{
  "n_kv_head": 2,
  "activation": "squared_relu",
  "rope_fraction": 0.25,
  "tie_embeddings": true,
  "weight_decay": 0.0,
  "schedule": "wsd",
  "batch_tokens": [16384, 32768],
  "steps": 7603
}
Each number is 50 + 10 x the weight over its row's rms, rounded and kept within 0 to 99. Layers, rows and columns count from 0. The size before them is the row's rms in percent of the matrix's.

# down: layer 5 MLP down (transposed), 384x64, rms 0.113, rows 333-383, columns 0-63
# up: layer 5 MLP up, 384x64, rms 0.113, rows 334-383, columns 0-63
down333 101:55 37 52 55 54 47 56 42 64 56 28 65 76 45 73 45 49 46 44 57 52 58 45 47 38 38 38 27 44 40 49 52 48 52 36 49 52 64 72 56 42 60 49 53 56 55 63 56 57 61 47 54 41 64 52 35 57 55 59 41 45 47 47 37
up334 106:48 31 55 47 48 41 30 48 58 48 47 75 50 51 56 53 62 52 42 53 44 48 35 35 61 39 42 58 64 54 45 35 67 52 62 39 52 64 50 59 40 53 65 50 44 41 57 36 58 55 50 55 54 59 57 33 49 47 25 32 51 43 51 37
down334 113:57 51 62 45 43 51 51 44 40 51 40 70 62 20 56 64 59 32 71 50 63 46 49 64 54 45 53 51 65 49 57 51 68 47 49 58 40 62 46 58 51 40 50 55 48 64 50 44 70 49 48 61 43 31 51 64 37 51 56 53 57 46 58 58
up335 113:43 48 53 55 62 55 53 54 41 69 53 43 44 48 60 61 53 64 52 33 41 28 61 52 42 46 39 43 33 56 47 28 41 58 44 54 76 39 38 55 53 48 27 58 44 52 65 53 44 44 48 30 61 57 60 56 55 51 44 49 54 51 41 38
down335 109:60 61 57 31 46 55 45 45 63 41 47 50 53 42 32 32 53 30 56 55 49 69 37 50 55 26 60 53 66 48 44 72 44 50 50 34 34 45 50 38 40 55 69 63 56 52 49 55 66 54 60 49 41 48 40 52 46 43 49 44 53 44 51 49
up336 112:47 47 49 51 46 49 41 47 49 38 46 62 49 53 47 31 53 66 60 53 43 43 55 64 57 53 24 55 56 71 46 43 56 51 49 51 42 57 39 65 52 29 38 46 50 41 43 52 74 28 51 49 42 46 60 53 47 75 36 44 39 47 44 50
down336 129:59 35 70 60 32 43 50 58 52 52 43 60 45 33 51 55 50 46 68 50 48 71 36 46 49 64 48 62 31 58 50 41 46 70 53 65 38 70 44 53 52 55 45 35 56 52 52 50 41 44 41 41 39 60 58 55 42 41 59 62 38 56 39 58
up337 103:47 55 51 57 54 56 35 52 45 50 58 33 52 54 63 70 58 54 39 42 42 61 53 26 53 34 64 47 43 44 64 51 43 49 52 49 41 29 48 17 44 56 42 47 36 43 53 58 48 48 53 53 58 61 72 44 58 54 63 48 49 42 52 39
down337 089:59 38 57 35 49 44 58 53 57 51 33 48 50 35 39 43 44 47 58 55 55 26 38 71 28 57 38 56 50 44 31 46 59 43 41 53 62 58 64 69 51 49 45 47 74 52 48 43 52 50 45 47 45 42 31 64 47 60 51 53 50 43 42 52
up338 096:61 54 62 40 78 69 32 54 51 60 56 59 45 57 46 54 49 61 62 63 36 53 50 31 57 36 45 53 53 39 59 48 55 67 72 57 65 35 39 52 48 54 55 72 51 55 41 56 52 49 49 59 53 49 45 40 35 46 55 57 47 42 56 48
down338 096:57 63 53 47 32 35 65 51 60 47 35 47 48 36 53 63 46 51 68 52 43 45 37 53 37 41 49 47 64 57 61 52 35 27 55 40 42 49 70 49 50 37 40 59 37 54 53 61 40 30 42 36 52 46 50 70 62 46 55 48 57 51 44 46
up339 106:59 46 59 38 59 49 45 46 55 41 52 54 30 54 51 50 64 41 49 50 48 59 51 49 46 63 42 58 58 49 51 45 39 61 66 41 35 49 64 38 26 42 36 46 31 61 51 57 55 50 39 41 63 56 61 45 50 34 60 73 60 50 44 28
down339 118:41 44 40 50 40 51 60 62 43 64 56 54 60 45 58 66 55 44 54 38 44 55 58 66 54 63 66 50 51 60 52 31 52 58 35 50 63 37 50 57 54 51 59 63 56 47 55 54 49 68 46 59 48 54 57 52 41 73 47 24 27 44 39 59
up340 125:48 43 63 31 57 62 51 42 55 32 43 54 44 51 46 43 62 41 50 62 48 64 38 57 57 56 45 64 49 52 39 62 67 59 46 53 52 70 47 54 33 63 51 49 36 43 53 43 51 35 47 37 50 58 59 43 54 42 50 70 62 50 71 29
down340 126:83 64 46 50 45 42 61 45 53 57 43 53 35 35 54 56 51 33 51 30 62 47 50 43 43 51 42 27 58 54 40 41 56 55 43 34 47 48 52 64 55 50 56 54 44 50 42 67 61 45 61 61 52 59 40 67 58 44 44 46 65 50 38 46
up341 086:54 52 44 33 50 39 58 58 39 36 31 57 42 47 54 59 41 47 51 43 32 50 41 51 49 68 62 60 42 40 47 63 60 49 49 41 44 59 48 72 64 41 60 42 50 46 54 41 59 45 57 61 53 61 22 48 53 42 64 46 37 67 39 50
down341 077:43 42 32 36 46 41 52 56 54 21 41 54 57 51 47 45 31 51 37 47 58 48 50 55 62 62 30 50 61 45 32 63 47 41 46 59 49 54 45 48 43 36 55 34 49 64 49 43 51 44 54 51 27 49 45 46 53 50 63 42 55 41 64 28
up342 097:66 43 39 51 54 45 51 61 43 59 47 38 37 49 38 38 44 52 51 50 48 58 64 65 37 32 68 54 48 38 46 48 61 48 51 58 39 39 55 56 63 55 56 54 42 40 40 51 39 37 62 59 50 59 54 44 73 64 43 24 51 61 33 48
down342 103:51 68 55 50 50 41 59 54 62 44 56 53 53 53 66 66 54 50 37 63 55 29 42 39 56 68 69 52 44 58 44 61 69 22 49 52 64 31 51 49 56 49 51 59 59 51 53 43 49 52 43 44 51 51 29 52 46 40 60 46 56 44 64 63
up343 105:42 39 59 56 63 40 43 56 64 36 41 55 56 47 45 51 49 71 52 60 55 58 49 49 53 47 50 56 65 48 49 47 49 31 44 40 47 52 51 39 49 36 49 48 40 36 37 63 53 54 54 42 65 46 57 68 69 77 29 52 42 39 68 42
down343 099:66 52 56 65 30 46 53 47 43 55 46 57 45 60 34 44 50 45 37 60 41 57 56 54 49 46 59 54 61 23 37 56 50 68 50 59 49 35 53 36 38 55 36 48 43 34 38 35 35 61 64 59 48 66 52 38 50 58 64 48 42 52 46 49
up344 095:36 63 57 52 42 45 43 41 56 52 51 47 59 57 54 50 54 47 37 46 46 40 61 33 47 44 52 49 64 54 47 39 59 39 56 45 48 38 40 52 38 70 49 67 42 45 66 51 53 58 51 34 46 76 44 51 44 23 47 49 76 48 53 36
down344 100:41 34 50 36 51 58 46 65 77 39 52 66 51 46 53 41 55 61 59 62 33 52 51 64 54 49 68 63 46 63 65 62 41 68 52 56 58 52 56 48 55 33 52 36 56 42 47 49 62 50 46 51 46 33 65 41 62 55 53 60 47 60 45 51
up345 083:60 43 49 35 50 56 67 50 57 46 48 52 68 48 35 46 56 44 53 36 38 58 49 60 57 40 60 26 52 40 65 52 45 48 53 39 45 59 67 43 58 56 64 45 64 34 63 49 67 57 61 62 40 39 44 41 48 41 52 64 41 41 40 32
down345 087:44 29 42 45 50 53 43 39 57 43 52 50 56 48 33 63 62 60 39 45 41 54 52 53 40 45 55 39 59 67 45 52 43 61 59 37 63 51 57 43 57 61 62 54 53 41 42 57 66 49 62 37 50 61 64 28 37 60 39 50 47 23 45 37
up346 111:44 41 47 56 64 53 50 52 49 54 67 54 42 43 51 45 38 38 37 52 58 59 54 66 47 39 57 75 61 59 50 40 64 37 61 42 66 60 40 48 64 49 58 46 36 52 49 44 49 23 49 65 47 71 53 38 41 64 46 44 47 48 54 38
down346 110:24 56 28 59 53 57 61 37 54 52 26 43 68 54 54 50 56 47 44 45 52 51 40 48 36 63 54 46 54 63 57 44 34 51 58 63 49 64 34 46 39 70 34 44 46 60 45 50 41 52 53 31 41 47 58 49 49 50 52 59 43 46 39 41
up347 068:54 38 59 48 58 61 52 54 49 47 43 42 43 48 35 59 47 67 38 50 57 58 58 42 65 50 73 58 64 45 56 40 55 57 66 43 46 51 39 62 43 66 52 58 62 43 50 58 43 40 33 41 31 45 38 44 43 45 63 38 68 31 49 35
down347 072:51 40 41 48 48 50 40 43 64 31 52 53 54 56 60 40 48 57 58 48 52 50 20 36 57 61 56 50 49 76 40 28 49 49 58 57 47 48 45 48 36 34 53 34 46 48 65 42 57 65 46 53 52 34 39 52 52 54 51 39 35 58 66 57
up348 112:43 40 48 36 40 39 55 35 63 58 51 52 69 55 41 37 38 32 51 37 37 52 66 41 44 37 56 40 57 59 55 41 65 59 49 56 57 54 70 62 48 62 47 50 65 61 53 58 51 39 39 40 48 39 64 47 52 51 69 63 55 43 39 39
down348 107:52 64 55 64 59 52 55 62 48 51 41 50 44 36 56 69 57 61 57 59 46 44 62 77 56 51 49 57 46 33 53 53 29 37 41 58 31 42 41 29 75 51 49 54 41 44 53 43 53 57 44 44 49 62 41 33 44 46 53 38 46 44 50 52
up349 103:57 41 47 61 46 45 51 59 50 63 65 42 53 43 49 50 46 52 44 52 54 50 31 37 53 31 58 31 50 60 31 39 58 52 51 45 56 58 28 49 58 44 48 72 37 50 46 50 39 47 53 51 61 67 49 29 61 49 47 56 58 48 60 23
down349 108:49 56 61 45 65 61 65 47 47 58 39 53 53 57 53 46 49 52 62 43 45 62 67 61 53 62 55 73 50 57 58 66 66 72 43 46 36 59 68 49 44 41 53 43 44 51 60 44 57 43 45 46 50 43 55 72 41 51 62 39 50 63 40 72
up350 090:64 50 46 42 71 65 43 41 32 41 43 49 54 49 51 53 43 61 55 44 65 51 59 56 45 41 41 41 37 48 63 61 49 50 41 43 57 50 66 47 49 65 51 51 50 46 79 46 58 48 58 50 32 45 55 70 52 44 39 51 57 62 45 23
down350 085:35 42 52 52 44 39 53 50 61 37 62 60 49 43 45 56 58 53 53 52 42 46 41 54 58 59 57 56 73 53 59 58 57 43 44 46 43 72 56 43 38 36 65 61 44 39 32 60 42 42 62 51 74 50 46 27 37 55 32 45 51 42 59 56
up351 114:35 42 48 64 64 41 60 50 56 42 52 55 56 49 38 38 54 52 66 51 60 57 63 45 37 59 62 40 56 39 48 53 61 56 51 57 38 39 44 55 29 37 40 45 58 51 40 50 56 41 50 55 48 61 71 41 64 65 63 59 51 36 27 37
down351 106:51 26 55 47 55 31 54 52 49 47 47 39 52 46 53 44 62 57 71 62 67 44 63 51 39 45 57 46 47 49 56 57 50 41 63 67 53 57 30 46 62 54 51 41 37 48 44 26 33 57 45 66 47 47 70 57 65 48 53 43 63 50 45 50
up352 092:26 63 53 53 35 57 47 42 50 66 50 59 46 41 77 50 66 54 49 63 55 45 51 42 49 45 53 67 38 49 66 64 53 45 61 48 63 36 43 38 54 39 33 32 50 66 55 49 49 57 55 59 40 58 60 44 59 48 54 59 53 66 47 51
down352 094:59 54 57 45 71 57 46 59 38 40 49 45 54 61 38 61 48 45 37 44 60 61 55 40 44 29 48 51 42 66 43 53 53 56 59 47 61 46 56 52 46 54 60 70 40 18 53 54 48 50 55 45 57 56 45 51 56 66 33 31 39 40 42 39
up353 080:62 43 54 45 60 46 50 64 35 36 44 55 50 47 66 62 31 57 57 50 65 60 57 47 52 33 48 66 42 49 34 48 48 68 52 63 55 41 54 46 51 44 37 71 56 63 59 74 62 43 59 61 34 50 56 53 64 56 50 54 47 47 50 42
down353 066:46 68 63 37 28 39 52 38 40 57 56 41 60 40 54 47 46 58 59 47 59 30 42 52 56 58 42 42 51 47 61 43 52 40 38 49 43 57 31 39 50 52 45 46 42 53 27 63 39 46 43 38 58 38 28 48 45 57 51 54 66 58 37 57
up354 100:36 57 56 53 39 53 36 53 67 47 47 60 30 63 59 49 55 64 44 63 48 46 50 39 43 45 44 33 53 58 54 50 41 39 51 53 45 40 50 57 50 47 52 51 46 72 51 52 63 45 45 50 20 65 40 49 69 31 55 38 48 64 60 43
down354 104:53 40 58 29 60 44 47 49 60 50 57 32 61 53 26 50 44 48 50 41 61 54 44 65 52 58 54 63 41 47 47 34 43 41 26 54 60 46 52 35 45 58 64 53 43 53 72 53 41 57 31 46 56 64 47 56 50 70 45 52 54 59 49 60
up355 079:63 57 60 62 39 45 55 56 58 37 43 63 38 43 43 38 48 31 39 65 39 43 26 54 47 63 51 55 47 35 48 54 48 58 47 38 45 65 44 39 57 52 51 56 34 44 52 36 57 65 47 61 35 42 57 40 47 31 52 62 47 55 53 30
down355 083:45 52 56 49 77 55 48 74 68 48 36 41 50 44 42 49 31 74 62 45 52 58 53 72 42 48 46 49 54 52 38 49 46 65 52 45 57 46 44 44 66 49 45 60 60 50 38 53 44 71 61 57 49 57 57 48 52 54 45 47 41 56 61 66
up356 080:75 49 56 48 33 58 48 64 59 30 43 41 44 63 22 59 55 38 49 58 57 59 46 50 46 43 46 65 53 51 67 65 62 35 54 59 49 42 47 65 56 57 43 47 59 63 48 41 58 59 45 58 48 51 42 54 49 51 35 63 58 60 60 41
down356 076:60 53 68 27 41 53 44 67 75 41 41 44 53 42 45 49 60 55 62 39 53 47 38 53 44 47 32 63 45 57 63 56 59 51 44 67 51 56 38 65 42 62 56 57 64 46 55 46 47 59 61 41 41 42 56 51 48 57 28 40 64 53 52 42
up357 088:57 56 58 53 41 42 64 46 44 31 40 52 73 58 52 52 42 31 44 52 34 57 39 48 57 62 65 42 50 46 53 50 54 35 47 43 45 47 72 59 34 48 63 49 44 47 40 37 63 55 14 50 45 45 44 59 48 48 49 51 51 44 47 45
down357 081:48 47 43 44 64 59 35 63 43 50 37 17 46 52 48 49 59 61 46 43 48 51 47 58 44 27 45 60 50 44 35 52 43 66 46 66 52 57 34 55 54 50 58 44 41 40 52 72 43 42 69 40 56 54 67 45 56 58 56 52 53 36 42 45
up358 109:52 62 49 44 43 40 38 62 39 58 54 45 39 27 63 46 49 57 51 46 63 44 61 46 37 61 48 48 56 52 53 42 42 50 51 37 57 63 61 27 49 53 58 41 64 64 45 50 63 55 43 70 55 48 57 63 46 73 56 45 41 71 36 47
down358 109:57 54 37 30 35 48 52 51 53 63 43 49 60 58 63 76 50 64 35 40 44 47 49 61 67 52 53 40 54 53 46 47 51 56 50 51 62 52 46 49 45 48 61 49 46 60 45 39 37 56 64 53 51 59 55 58 52 31 25 40 67 50 71 37
up359 080:63 61 57 42 76 58 53 48 46 30 40 38 35 50 49 35 48 38 50 53 56 56 51 54 56 57 40 52 63 70 46 51 52 61 38 57 65 49 48 59 65 41 47 36 48 70 64 34 52 49 67 64 52 48 40 55 49 52 43 55 39 64 55 39
down359 081:41 52 49 63 53 41 46 58 66 49 58 55 64 27 48 60 46 47 54 68 53 50 50 54 41 63 55 34 40 53 39 41 42 55 57 68 44 45 42 44 51 55 52 47 63 42 22 41 40 44 52 35 62 53 48 48 32 67 45 56 37 45 31 41
up360 102:60 47 39 54 42 43 58 55 52 45 56 40 38 56 33 38 44 35 72 41 72 63 61 56 64 45 37 56 58 54 60 49 56 53 39 43 50 45 55 64 55 52 53 49 52 65 47 50 46 42 33 58 28 35 37 46 43 29 50 52 66 55 44 47
down360 100:52 47 54 59 52 37 42 51 63 37 45 47 51 47 63 64 63 66 34 61 41 61 37 41 50 55 56 58 50 57 53 53 57 57 48 51 62 58 47 46 44 49 47 68 44 32 57 54 41 69 76 38 69 54 48 52 46 65 37 45 35 42 65 39
up361 099:56 44 34 46 46 47 71 52 44 65 44 45 43 68 49 54 45 63 59 42 63 41 69 46 44 36 50 71 57 53 55 30 51 62 59 56 53 26 46 51 71 56 34 36 47 51 47 45 49 66 58 49 42 58 57 59 56 54 50 42 39 50 41 44
down361 092:45 52 36 56 61 66 30 52 74 43 58 38 65 28 46 43 41 49 52 37 52 38 54 34 52 47 53 57 34 62 44 59 47 42 51 48 40 56 56 48 34 49 48 62 56 62 40 59 44 53 54 42 59 41 59 39 60 40 55 51 74 42 57 44
up362 138:62 64 56 38 44 28 41 62 55 56 69 45 27 58 51 68 60 64 61 59 45 37 36 44 49 44 58 56 54 56 59 44 46 43 53 46 49 68 60 69 52 59 43 54 49 43 51 57 52 46 51 51 59 58 58 50 60 54 32 45 59 28 35 50
down362 150:43 30 53 50 43 60 62 52 47 49 36 48 72 46 57 43 33 35 46 46 57 55 57 62 55 59 40 50 43 55 55 55 68 54 46 60 54 29 58 29 47 36 56 40 54 54 50 46 48 56 34 57 53 48 57 40 44 36 63 46 46 76 65 54
up363 088:30 45 65 38 57 70 43 65 32 52 49 55 56 63 43 46 48 48 54 42 46 61 62 46 45 47 52 49 61 35 62 60 56 51 65 59 54 47 34 52 48 64 45 71 49 37 51 50 51 21 42 43 49 49 63 46 45 55 60 51 44 42 31 45
down363 095:57 48 48 56 58 30 50 33 39 57 52 47 53 51 58 54 51 43 43 47 48 47 43 56 50 46 43 40 51 62 40 26 46 26 44 43 40 56 61 34 45 35 48 30 49 43 66 34 58 48 42 37 56 29 59 47 60 44 50 32 60 62 53 46
up364 083:53 63 51 53 52 43 49 34 50 52 44 44 74 46 37 46 51 44 55 46 67 52 53 47 59 55 51 48 56 48 69 52 72 44 58 38 38 54 67 41 66 60 49 36 60 37 44 36 58 61 52 44 39 38 42 70 56 41 63 66 55 68 49 50
down364 090:36 59 49 70 60 46 25 48 41 36 59 45 54 44 34 26 67 58 41 43 65 63 48 51 56 53 56 65 54 48 54 54 66 65 45 40 50 59 45 47 64 60 52 63 57 47 47 48 53 58 58 60 44 51 43 56 46 69 40 34 59 49 55 43
up365 105:35 52 45 38 28 59 51 50 48 74 53 60 47 38 46 58 43 60 55 48 53 47 47 46 62 42 66 50 53 50 42 66 48 55 45 56 44 47 32 38 57 52 69 40 41 75 43 49 56 54 49 60 71 55 40 42 48 63 46 59 56 50 74 53
down365 107:33 65 55 61 56 46 40 53 37 54 57 52 49 68 44 66 59 44 41 50 54 56 43 47 57 40 47 55 50 55 52 62 52 54 58 40 60 47 65 30 45 29 58 41 53 46 60 41 45 41 48 51 39 42 60 65 24 45 70 50 62 54 32 53
up366 095:46 34 49 75 36 48 44 41 41 49 66 34 55 51 39 48 44 56 48 63 43 47 36 52 51 37 56 51 38 46 49 35 48 50 71 55 60 51 46 48 34 48 50 55 40 58 55 43 75 39 50 50 54 69 49 65 52 33 59 62 50 67 56 45
down366 093:39 39 45 57 59 43 40 54 49 71 56 60 45 62 52 46 67 51 47 62 59 56 55 40 38 66 37 67 31 69 48 43 46 55 61 57 36 43 44 41 49 57 25 51 65 60 63 49 51 66 44 62 33 41 54 48 48 56 51 45 60 52 51 51
up367 110:40 55 39 47 58 56 51 45 53 68 49 52 37 45 33 39 47 51 52 34 42 44 35 41 33 68 59 75 53 40 53 46 41 67 46 47 47 38 55 52 39 83 51 33 55 30 47 53 58 53 55 44 47 54 48 41 47 49 48 57 50 49 48 58
down367 114:49 39 37 42 44 45 45 31 38 45 45 54 72 56 62 49 45 44 46 58 57 56 40 51 54 41 46 34 56 39 56 51 46 35 42 61 28 56 52 50 53 62 56 37 76 60 40 47 55 58 32 55 43 50 63 30 62 59 42 63 51 53 41 47
up368 073:60 67 52 47 44 60 64 23 63 43 43 51 43 58 29 52 57 57 55 38 45 41 32 52 55 52 55 50 40 59 58 41 44 52 46 54 51 53 57 25 64 53 49 56 36 56 46 56 66 65 41 49 30 43 50 54 54 39 50 47 53 36 64 34
down368 071:37 69 52 29 53 51 57 47 46 53 47 52 28 58 53 56 48 67 54 46 59 61 46 66 31 52 46 44 49 57 56 35 51 62 42 67 70 60 60 40 57 53 51 59 58 49 42 51 44 55 53 57 39 43 52 45 60 42 44 48 44 41 73 75
up369 106:47 32 41 60 45 44 48 57 73 58 68 47 60 56 50 62 29 50 29 49 37 53 34 37 45 47 56 47 57 60 45 35 69 51 47 57 56 50 54 58 43 43 61 46 54 61 28 42 52 49 43 45 58 53 42 48 41 61 55 36 42 61 68 58
down369 107:58 46 59 52 55 70 49 41 49 59 44 49 48 62 46 49 71 42 47 41 55 56 58 46 44 66 29 43 46 38 48 50 33 47 70 41 29 43 48 50 42 44 46 50 53 56 56 63 59 43 55 56 51 63 53 49 61 43 47 69 62 44 32 25
up370 101:60 59 38 55 22 44 46 42 42 71 51 47 24 49 61 48 53 44 47 28 60 41 63 52 39 37 43 60 47 58 64 36 37 34 63 49 54 56 58 45 49 47 37 49 46 52 41 47 59 48 68 64 53 61 54 43 57 45 48 52 58 53 46 52
down370 100:58 36 61 37 49 51 73 45 47 37 54 48 62 48 56 31 52 49 52 68 69 44 49 50 46 53 62 46 62 64 44 68 54 49 54 39 43 42 49 52 51 45 70 42 48 42 50 57 49 36 51 58 66 49 42 59 36 53 68 64 37 61 61 64
up371 086:51 29 45 43 37 49 53 61 54 32 47 65 36 52 48 32 52 53 47 32 64 61 46 46 50 26 49 65 59 56 43 58 43 47 54 59 55 52 49 47 40 40 62 58 56 55 51 40 38 54 45 32 43 60 38 36 40 54 48 53 39 62 46 26
down371 073:71 38 42 45 43 67 41 61 41 37 40 38 61 38 51 26 42 59 64 45 70 52 55 47 41 36 39 58 58 59 58 29 48 49 50 56 46 56 50 49 53 41 59 57 34 61 41 48 54 62 42 41 43 42 39 55 52 40 37 48 39 52 36 53
up372 106:44 47 50 55 57 62 33 33 31 64 50 61 59 46 50 44 41 58 47 54 62 52 43 39 56 34 48 54 37 47 44 55 58 45 57 64 75 45 46 55 54 56 42 42 43 50 51 42 77 54 51 66 40 54 53 52 45 64 34 77 53 48 54 54
down372 120:59 53 45 53 50 44 57 79 55 38 54 50 50 35 32 74 47 58 57 32 54 44 64 44 43 56 62 49 65 55 42 38 44 39 53 51 43 55 43 46 48 47 34 50 52 55 38 60 42 25 39 38 49 49 50 54 41 60 64 36 53 38 47 48
up373 130:66 51 60 35 54 65 59 47 68 53 45 51 39 31 64 48 48 34 62 46 46 41 31 57 40 46 48 53 43 55 48 44 39 58 64 50 54 47 68 43 34 46 20 50 47 48 65 61 58 38 47 41 54 44 59 36 57 45 57 50 53 53 52 38
down373 155:48 59 39 53 43 48 37 63 48 57 29 45 46 71 59 64 66 58 41 46 44 53 66 40 55 55 62 50 65 36 63 42 46 52 32 37 54 33 64 43 62 54 39 40 56 54 54 53 44 55 40 45 30 56 49 67 43 61 64 46 47 51 43 48
up374 139:44 49 39 30 31 42 45 64 48 45 49 37 47 47 41 51 60 51 35 50 58 22 51 60 49 45 63 47 53 47 50 39 46 49 57 57 62 51 39 28 71 54 56 57 59 34 60 37 71 41 61 50 49 58 48 56 45 59 59 49 53 42 52 34
down374 148:41 33 43 33 44 68 53 44 47 74 41 40 57 66 64 62 46 63 56 57 54 27 43 60 56 39 51 55 62 53 55 44 45 39 51 57 63 49 38 55 46 63 52 56 54 26 49 53 49 49 54 55 46 64 43 64 37 51 45 51 41 63 47 36
up375 132:42 41 69 57 45 32 67 43 39 59 49 54 56 53 41 59 42 33 70 62 38 49 46 58 58 55 55 45 42 36 70 39 55 20 44 58 42 45 47 43 52 36 43 40 55 52 53 51 45 46 31 40 51 36 50 42 52 58 58 60 48 52 41 56
down375 116:64 69 52 58 56 44 38 49 55 31 51 29 61 41 41 67 52 51 43 43 30 57 40 47 74 30 56 48 45 38 46 60 62 58 37 50 43 66 53 60 52 59 52 59 40 51 61 49 42 51 51 45 48 59 59 50 45 49 39 71 50 39 55 49
up376 095:54 52 51 25 40 47 67 64 53 58 44 59 51 26 51 55 49 49 63 52 64 32 56 63 60 49 38 25 54 58 44 55 50 50 52 57 49 45 55 56 52 51 30 55 66 52 46 52 53 37 37 48 41 49 38 38 69 49 46 64 49 60 37 44
down376 095:60 40 61 61 51 68 44 30 55 51 42 38 45 60 46 45 42 38 31 58 45 57 40 44 34 65 62 41 36 37 42 50 38 53 60 33 49 40 55 48 43 55 71 41 45 48 50 50 57 30 51 31 56 51 54 49 58 62 49 51 68 51 41 38
up377 088:55 62 50 52 45 54 44 41 42 36 47 54 34 65 42 50 39 54 44 59 63 46 39 30 48 53 30 52 54 65 39 40 46 50 64 23 48 51 55 45 44 52 59 36 27 51 32 42 60 45 56 64 55 63 62 67 49 59 54 54 49 43 53 40
down377 089:22 29 50 46 56 48 49 32 65 42 61 49 53 41 51 43 51 49 57 50 49 49 47 58 55 38 53 43 29 67 43 61 45 31 40 55 68 40 55 45 53 63 65 62 60 45 54 52 36 62 45 32 53 44 61 58 53 50 59 55 47 37 53 60
up378 096:41 67 59 42 50 50 42 47 53 60 46 54 40 37 48 59 59 48 49 43 62 46 60 41 56 44 48 54 44 39 53 72 40 35 45 40 69 42 42 57 44 62 49 74 59 53 60 53 59 46 64 50 54 72 45 53 69 59 43 69 67 58 56 42
down378 097:19 41 25 33 54 42 49 38 61 35 50 39 43 54 50 42 66 53 59 44 47 36 44 46 50 46 59 60 61 66 48 50 59 62 47 52 32 58 62 51 48 47 60 38 35 30 57 45 54 53 54 41 46 43 50 40 59 51 56 66 44 50 50 53
up379 116:23 46 49 40 43 44 48 43 41 43 56 52 68 47 44 35 46 44 56 48 48 44 62 59 45 43 34 69 59 46 47 57 48 42 47 52 46 33 63 53 46 55 58 47 60 43 36 64 73 30 51 54 34 42 62 48 42 68 64 51 39 49 50 56
down379 111:36 47 42 39 57 35 62 45 42 56 43 61 58 53 33 51 47 49 42 53 39 61 68 49 28 42 63 66 48 59 60 55 71 58 52 51 45 50 51 32 64 55 68 55 47 41 47 55 49 50 66 53 45 40 45 46 56 58 54 52 25 60 35 46
up380 118:46 54 55 45 41 50 67 62 44 52 48 49 49 40 47 56 38 53 63 36 39 43 58 70 39 54 53 56 63 59 51 46 31 27 39 55 42 49 64 41 41 42 47 56 69 39 46 51 52 30 45 26 47 41 58 45 60 45 45 57 35 49 32 57
down380 116:60 47 55 60 60 51 28 56 51 48 54 32 43 53 41 43 41 56 35 56 62 26 52 46 43 40 56 56 62 56 49 56 37 63 65 42 66 50 41 45 51 56 50 46 43 43 28 48 69 51 63 49 55 47 56 70 31 45 51 56 54 33 55 39
up381 099:42 45 44 68 56 57 39 39 56 49 51 32 32 33 37 54 54 37 47 27 38 38 35 42 49 60 33 37 51 47 54 46 62 43 62 59 63 42 33 55 57 43 57 39 50 43 38 62 51 50 54 36 48 49 50 50 55 63 44 61 35 60 61 50
down381 090:28 45 47 35 40 54 44 53 57 63 41 54 43 59 51 45 33 55 64 52 62 47 69 52 22 45 33 57 58 44 59 58 44 59 33 70 56 62 33 57 53 37 55 47 49 59 43 44 58 58 42 62 48 47 42 44 56 65 53 50 55 49 41 43
up382 121:35 42 61 58 48 51 52 44 46 45 44 57 63 42 39 42 63 54 61 72 34 58 42 60 30 62 48 38 40 47 48 56 62 48 50 47 45 42 47 39 40 50 49 62 66 58 56 49 58 34 37 59 38 54 62 40 66 65 52 61 52 39 49 27
down382 124:37 34 61 53 48 57 46 51 49 59 53 62 55 30 38 28 51 62 57 48 47 72 57 60 41 45 43 40 54 49 58 60 59 45 56 60 39 39 51 51 51 53 61 60 59 57 46 41 45 52 44 54 32 59 51 55 56 67 52 59 20 51 45 31
up383 100:66 50 51 45 50 62 46 48 74 52 55 51 35 58 22 35 52 36 63 55 43 45 40 50 46 49 55 58 49 47 55 40 47 67 40 57 54 63 67 57 51 58 62 49 50 51 45 36 49 70 50 47 55 39 39 36 42 45 62 46 38 68 55 33
down383 111:48 37 51 55 55 52 35 55 65 45 41 52 55 57 39 51 42 58 39 57 54 64 60 53 34 68 43 65 61 62 49 42 52 58 54 48 58 48 57 25 49 52 66 48 49 46 42 57 46 52 49 43 47 37 69 77 39 60 35 50 32 40 59 42